Weights of a small transformer language model.
Training: a variant of Muon for these matrices, 326M tokens.
Each number is 128 + 32 x the weight over the matrix's rms, rounded and kept within 0 to 255. Layers, rows and columns count from 0.

# layer 9 MLP down (transposed), 512x256, rms 0.0799, rows 284-300, columns 64-127
[[131 123 119 106 130 122 135 130 121 156  88  68 205  92 121 135  86 138 129 117 101  92 183 104 100 129 158  97 134 119 120 100 136 151 106 108 131 150  83 123  83 114 166 142 123 157 112  77 123 163  95  55 105 186  63  69  80 125 148 148 144 175 211 161]
 [154  67  69 131 151  92  72 100  91  81 133 130 199 143 128 117 140 103 145 125 129 129 116 129 154 141 123 151 118 110 146 120 103 143  94 173 118  57 114  70 117 175 217  83 167 116 151 224 123 158  67 131 104 104 121 134  86  83  80 170 166  58  89 160]
 [102 110  90 189  90 153 151  90  92 180 114 141 162  63 143  71  78 138 149 124 182 130 142 137 157 148 210 179 111 148 119 112 129 160 113  87 112 137 112 101 174 127 152 113 109 148 123  97 163 126 167 152 135 131 132  91  77  99 150 121 166 155  78 114]
 [224  98 149 169  78 124 145 126 144 132 146 157  91 130 128 133 152 102 140 106 136  96 102 122 190  92 159 144 177 131 120  61 120  93 113 127 104 143 138 193 154 112  63 143 181 107 176 131  94 137   7 156 117 176 107 109  43 114 166 130 153  91  90 106]
 [110 124 147 100 114  89 145 142 132 185 132 143  90 134  89  77 126  84  93 108 136 188 155 119  84  96 114 126 158 150 126 116 105  95 129  74  89 105 134  79 157  99 135 150 126 173 125 137 156 145 114 184  68 147 136 114  76  66 133 116  99 104  92 149]
 [152 153 130 123 122  92 137 156  83  97 138 120 189 133 110 101  83 190 137  94 133 144 152 153  93 129 148 142 106 121  88  40  90 169 170 161  74 154  78 175 162 134 123 151  90 120 154 116 103 112 174 121 151 117  61 146 109 156 120 124 156 145  97  80]
 [109 137 138 165 172 108 170 104 140 106 132 119  59 156  90 124 146 163  83 111 135  79  56 136 120 141 141 173  92 146 126 100 173 148  93 112 108 102 119 125 163  93 154 134 127 128 124 151  80 153 107  89 112 160 113 152 162 116 143 131 125 155 116 187]
 [125 186 149 121 132 159 165 185  53 100 110 130 164  43 106 136 156 174 154 107 217 120 127 164 191  50 116 136  31  87 165 126 106 141 149  49 123 179 160 125 199  81 148 151  76  67 117  90 101 118  96 111 136 137 145  77 118  63 102 126 171 148 162 144]
 [ 38 138 119 104 114 112 162  99  85 116 161 110 110 116 148 141 152 108 110  87 139 136 135 113  74 157 127 138  45  84  97 131 143  99 148  80  85 143  90 199 155 176 103 150 117  93 132  99  99 151 126 158 141  95 126 119 122 108 165  93 163 137  93 100]
 [101  99 175 135 152 219 119 109 196 139 141 125 117 101 110 101 112 122 154 131 100  99  90 144 124 105 123 164 105 185 127 205  99  79 143  58 155 154 152 144 138 102 137 133 149 156 157 165 114 113 105 174 107 133 146 148 120 121 111 126 154  98  92 186]
 [ 93 151  93 123  91 137 100  75  83  88 120 105 103 139 121 169 126 127 172 137 124 106 161 110 102 132 160  61 154 114 174 157 156 101 186  77 114 148 137 134  86 112 139  99 167 184 141 125 145 102 173 114 123 132  86 104 142 128 167  95  71 126 153 116]
 [ 94 128 146  95 140 200 121 194  54 113 113 102 107 104 109  94 121  71  87 179 150 130 110 101 183 106 116 155  92 104 130 213 172 142 152 119 190 148 106 129 131 180 157 150  73  72 135 101 139 124 133 143 187 154 123 166 128 126 131 156 132 102 147 137]
 [152 132  88 105 103 133  75 137  95 135 199 195 152 129 197 126 171 148 135  99 148 163 134 187  97  87 168 136 102 131  95 111 101  95 168 155 115  86  92 168 203 129 184 117 136 135 144 117  50 112 143 134 154 105 184 176 163 184 152 105 131  39 198 127]
 [150 180 104  88  80 212  92 133 109 104 123 170 199 156 141 148  92 117  52 168 116 131 120  99  95 140 181 120 124  95 157 180 119 156 133 117 115 151 207 112 145 104 149 167 160 175 125 104  80 196 165 149  79 122 141  82 165 120 108  92 122 171 141  89]
 [157 113 154  66 186 143 217 205 114 179 169 135 111 142 162  86  84 115 147 141 137 112 108 186 159 119 132 168 129 130 157 149  82 199 155 150 145 139 168 155 142 122 111 125 141 220 177 148 164 132 142 102  64 116 134 160 149 115 116 213 116 151 104 135]
 [189 134  55 113 161 153  95 182 109 110  89 127 119 175 145  47 117 125 136 174 139 136  66  81 105  67 162  98 105 134 114 129 101 168 120 124 171  96  92 167 147 163 147 124  97 172  99  95 107 150 167 114 151 137 116 110  70 130 153 155 149 160 137 121]
 [143 140 167 141 159  97 117 128 105 116  96 116 107 124 123 137 112 192 198 119 139  94 122 196 141 142 101 151 155 173 107 111 153 132 128 175  97 126 125 140 184 158 136 165 157 133 143 103 160 151 152 110 128 165 106 141 140 165 125  82 185 174 113 146]]
# layer 9 MLP gate, 512x256, rms 0.0926, rows 285-300, columns 64-127
[[138 135 148  85  85 155 152 110 123 119 133 116 177 162 110 195 157 138  95 151 100 211 131  59  94  99 174  86 112 100  85 159  92 131 101 123 176 148 103  79 137 165 141 157 111 161 128  66 126 127 113 138 128 102 126 110 150 102 110 124 129 148  97 154]
 [ 99  89 152  59 185 123 157 124 120 147  78  96 125 165 132 144 197 104 103 154 155 133 173 149 150 127  75 134  91 163 165 124  68 153 212 132 132 172 186  90 131 172 162 152 142 215  89 122 168 146  89  73 115 163 111 114 126  71 102 101 109 130 100 137]
 [120 104 101 153  79 147 156 185 146 137 133 128 116 114  98 155  83 108 126 138 216  71 135 111 100 132 138 159 122 157 158 128 127 131  54 121 170 102 120 130 126  94 142 125 134 149  95 124 135 132 129  63 131 188 148 179 180 160 169 105  77  68 114 181]
 [141 164  82 140 145 127 102 185 153 139  68  84 140 151 133 123  68 121 160 136 170 129  86 106 134 156 123  77 108 112 119  76 117 133 133 103 114 108 142 128 114 165 110  66 102 131  87 117 133 113 207 153 162 158 157 113 121 142 124 114 138  95 186 106]
 [112 141 120 139 166  83 151 140  87 176  78 123 122  97  78 143 154 163 165 129 110 121 127 125  97 115 164  94 159 174 112 109  78 160 143 192 123 115 112 104 132 154 165 140 145 115  88 120 156 127 174 154 190 128  81 142 112 167 118 120 134  96  83 127]
 [129 156 109  91 159 146 155 146 142 108 103  93 134 100 155 123  96  97  91 107 124 153  77 115 164  72 109 108 120 154 157  83 115 157 150 116 149 163 133 109 146  97  97 185 134 101  86 126 120 119  99 179 120 155 126 181  60 184 125 147 151 101  98 100]
 [191  80 145 133 146 115  85 112 132 149 106  88  82 121 129 128 176 138 186  93  88  77  95 120 153 129 124 136  83 117 125 104 151 155  74 146 154 156 129 155 109 194 157 139  44 171 140 113 101 112 105  84 139 109 132 187 150 153 118 113 118 132 136 136]
 [149 107  79 110 140 105 165 161 152 135 156 111 140 175  94 122 142 199 113 204 175 132  96 133 104 161 130 140 104  95 125 130 114  87 125 130 173 165 134  82 131 131 182 120 120 149 155 103 165 131 134 109 111 146 155 156 122 143 145  94 102  86 126 135]
 [188 142 141 138 108 125 108 145 118 170  72 103 117 130 106 109  56 123  78 170 170 147 128 151  76  85 179 119 202 110  76  76 100 141  97  95  98 140  73  84 115 162 118 105 122 163 102 113  96 139 122 129 122 110 125  88 122  94 116 122  91  91 107 113]
 [103 149 125 105 135 141 138 160 156 105 142 146 128 176 115 115 218  84  61 151 146  79 162 155  87 151 134 161 128 116  97 122 147 193  75  95 127 165 144 138 121 112 221 116 188 100 112 126  81 131 141 140 102 133 152 120 139 102 165 120 134 114 168  69]
 [131  91 108 154 161 107 101  75 129 133  97  95 117 117  84 167 162 177 123  74  80 188 163 157 131  71 160  69 136 104 113 102  81  83 135 102  73 120  86 133 143  90 144 144 186 161 109 133 129 180 111 142 148  95 120  92 153  75  72 129 155  73 171 150]
 [165 152  72 116 122 134 183  89 131  98 135 135 200  51 148 126 159 154 133 201 150 110 144 112  59  57 149 205  65 114 107  88 101 135 176 108 133  77 107 101 109 157 165  90 194  87 169  70  99  99 118 134 154 124 129 178 205 132 139 152 132 112 155 136]
 [ 98 103 144 115 145  97 131 119 124 107  56  98  96 161 161 113  92 119 131  89 115 140 178 128 129 163 151 128 182 127 166 113 145 117 176 128 161 125 165 140  97 163 130 141 122 181 100 180 175  89 100 157 118 124 168 145 141 152 113  75 141 124 106 122]
 [133 151 125 121 183  93 124 163  90  91 150  51 104 172 164 185  89 161 138  94 188 160  49 135 104 141 152 163  76 128 110 100 187 139  91 129 197 133 124 143  91 138 130 101 139  88 139 126  98 162 135 140 145 153 124 144 151 127 131 137  32 118  84 137]
 [120  96 156 171 137 142  99 114 166 105 125  96 176 130  69 166 145 166 157 161 138 173 101  93 105  63 104 147  78 103 169 111 128 110 159 132 216 132 132 124 165 149 147 154 129 115  99 119 129 124 143 177 158 134  92 168 133 140 159 106 104 119 127 133]
 [157 119  66 107 178 118 181 151  78 130  85 154  94 175 132 180 143 150 153 156 122 104  76 146 213 124  76  71 176 103 131 138 107 134 153 137  79 147  97  99 119 115 104  99 133 131 153  98 107 153 121 131  85 143 115 173 166  58  45 137 103 131 136 150]]
# layer 9 MLP up, 512x256, rms 0.0969, rows 285-300, columns 64-127
[[ 64 154 169 106 105 110 163 104 135  90 160 124 156  72 171  85 157  85 138 108 116 110 132 111 150 190 137 152 128 205 155  78 124 111 172 114 163 117 134 200 121  67 110 108 112 119 170 158 167 100 116 108 106 117 117  97 158 116  93 144 143 118 188 177]
 [ 74  92 176 158 175 133 173 119 146 108 117  69 163 196 134 151  53 106 130 162 178  85 132  94 140 140 159 149 178 163 140 169 144 138 130 143 141 131 125 172  68 170 137 132 164 106  46 103 120  83 142 140 138 163 100  87 114 105 141 121 144 121  99 152]
 [122 112  95 174 111 100 126 136 107 121 138  97 171 141  69 121 129 124 188  76 136 174 112 142 123 107 155  98  93  88 209 168  97 164  73  99 130  62  86 171  97 148 161 162 117 156 121 151 167 141 108 117 154  96 200 141 144 182 108 113 151  69  98 162]
 [132 115 163 130 117 141 114 147 129 113 115 132 153 131 134 143 186  83 123 113 104 145 123 126 155 170 170 180 123 136 146 125 101 152 170  93 144 138 164 146  93  85 151 138 132 151  45 166  89 139  81  98 162 129  95 166  90 118 121 111 156 132 172 147]
 [111 176  87 140 134 100 165 133 165 144 148 148 112 121 177  96 120 132 132 146 129 116 122 122 135 169  95  98 145 122 174 132 140  68  91 126 122 131 123 124 162 132 148  66 128 158  95 161 125 128  78 101 102 164 121 107 103 157 131 103 136 163  92 195]
 [152 163 122 114  54 116  82 135 101 157 126 150 176 110 182 142 210  66 106 124 156 164 118 114 182 105 104 115 186 172 138  95 114 128 117 120 162 188 140 133 151 138 141 171 159 132  94 125 141 102 176 119 128  78 118 158 181 177 160 114 168  86  87 144]
 [109  88 126 109  94 127  87 165 136  97 141 120 155 219  89 157 183 101  86 112  75 103 185 174  99  86 141  48 108 101 140  70 109  97 121 160 128 108 142 133  88 106  96 136 155 129 161 105 126 162  97 145 151 177 145 112 101 166 119 167 156  93 145  91]
 [113 134 199 136 167 114 132 139  76 151 145 162 117 186 123 132 112 113 210  59 152 103 183 152 121 104 153  86 148 139 111  86 176 110 129  79 128  88  62 184 114 120  85 102  90 142 139 136 133 155 109 142 149 122  78 122  84 180 171 149 118 110 111  87]
 [148 115 137 154 168 120 152 113 134 109  95 180 119 108  91 173 123 173 173 143 162 117 166 106 179 155 100 125 181 102  92 178 200  89 111 139 144 117 100 107 153  88 110 102 209 164  36 168 207 135 143 153 179 127 131 116 120 154 154 119 136 129 177 116]
 [182  96 118 103 149 114 146 156  83 155 112 112  90 132 113 114 153 106 115 118 132 140 119 137 153 136 131 157 143  91  62  75 146 130  99 152 100 148  93 183 175 105 169 130  77  49  79 104 142 161 158 145  86 128 134 126  86  95 154 148 160 178 146  90]
 [ 89 197 132 128  87 163 185 141 122 231 112 154 136 124 147 160 172 109 117 126  88  71 151  83 121 104 152 130 158 153 121 170 191 142  79 198 147 112  43 136 136 138 204  71 145 187 155 101 151 145 170 122 159 205 152  83 104 180 119 108  89  86 114  92]
 [198  95 149 109 151  90 122 125 109  61 134  68 124 136 126  97 138 163 132 200  87 136 143 185 149 120 184 127  97 141 169 130  55 135  97  79 205 107 148 122  86 166 124 168 127  77 164 104 143  55 149 223 133 172 117 141 112 108 181 207 109 134 140 172]
 [116 157 146 121 178 127 106 112 179 155  85 178 183 180 181 122 165 124 178 140  94 161  97 112  73 113 102 223  92  56  72 167  63 111 131 159 104 137 120  74 145 174  99 141 153 139 149 129 157  79 129 169 154 137  95 153 148  90 133 128 119 117 100 175]
 [105  69 119 121  96 110  59 112  98 117 177 112 134  64 112 141 140 147 147 153 155 103  75 138  96 135 107 141 149 104 151 113 160 148 153  97 136 127 151 152 145  87 101 141  93 128 133 181 136  94  98  62  89 165 143 174  86 155 105 149 157 157  95 164]
 [116  70 151  70 133 170 107 172 111  57 185 173 139 109 129 187  97 101  87 102 138 135 140 119 159 100 120 111 137 141 152  69 117 153  93 142 153  95 116 149 182 113 139 109 109 142 148 149 169  90 173 125 139  65 128 156 103  94 132 166 140  91 142  52]
 [195 118  78 156 100 158 148  94 104  72 121 104 165 125  79 125 122 101 147 123 101 116 117  99 106  49 138 132  73 144 130 111 147 161 115 176 134 190 121 168 129  99  95 122 138 106 136 139 156  74 134 154 121 119 138  79 120 204 146 171  60 116 149  82]]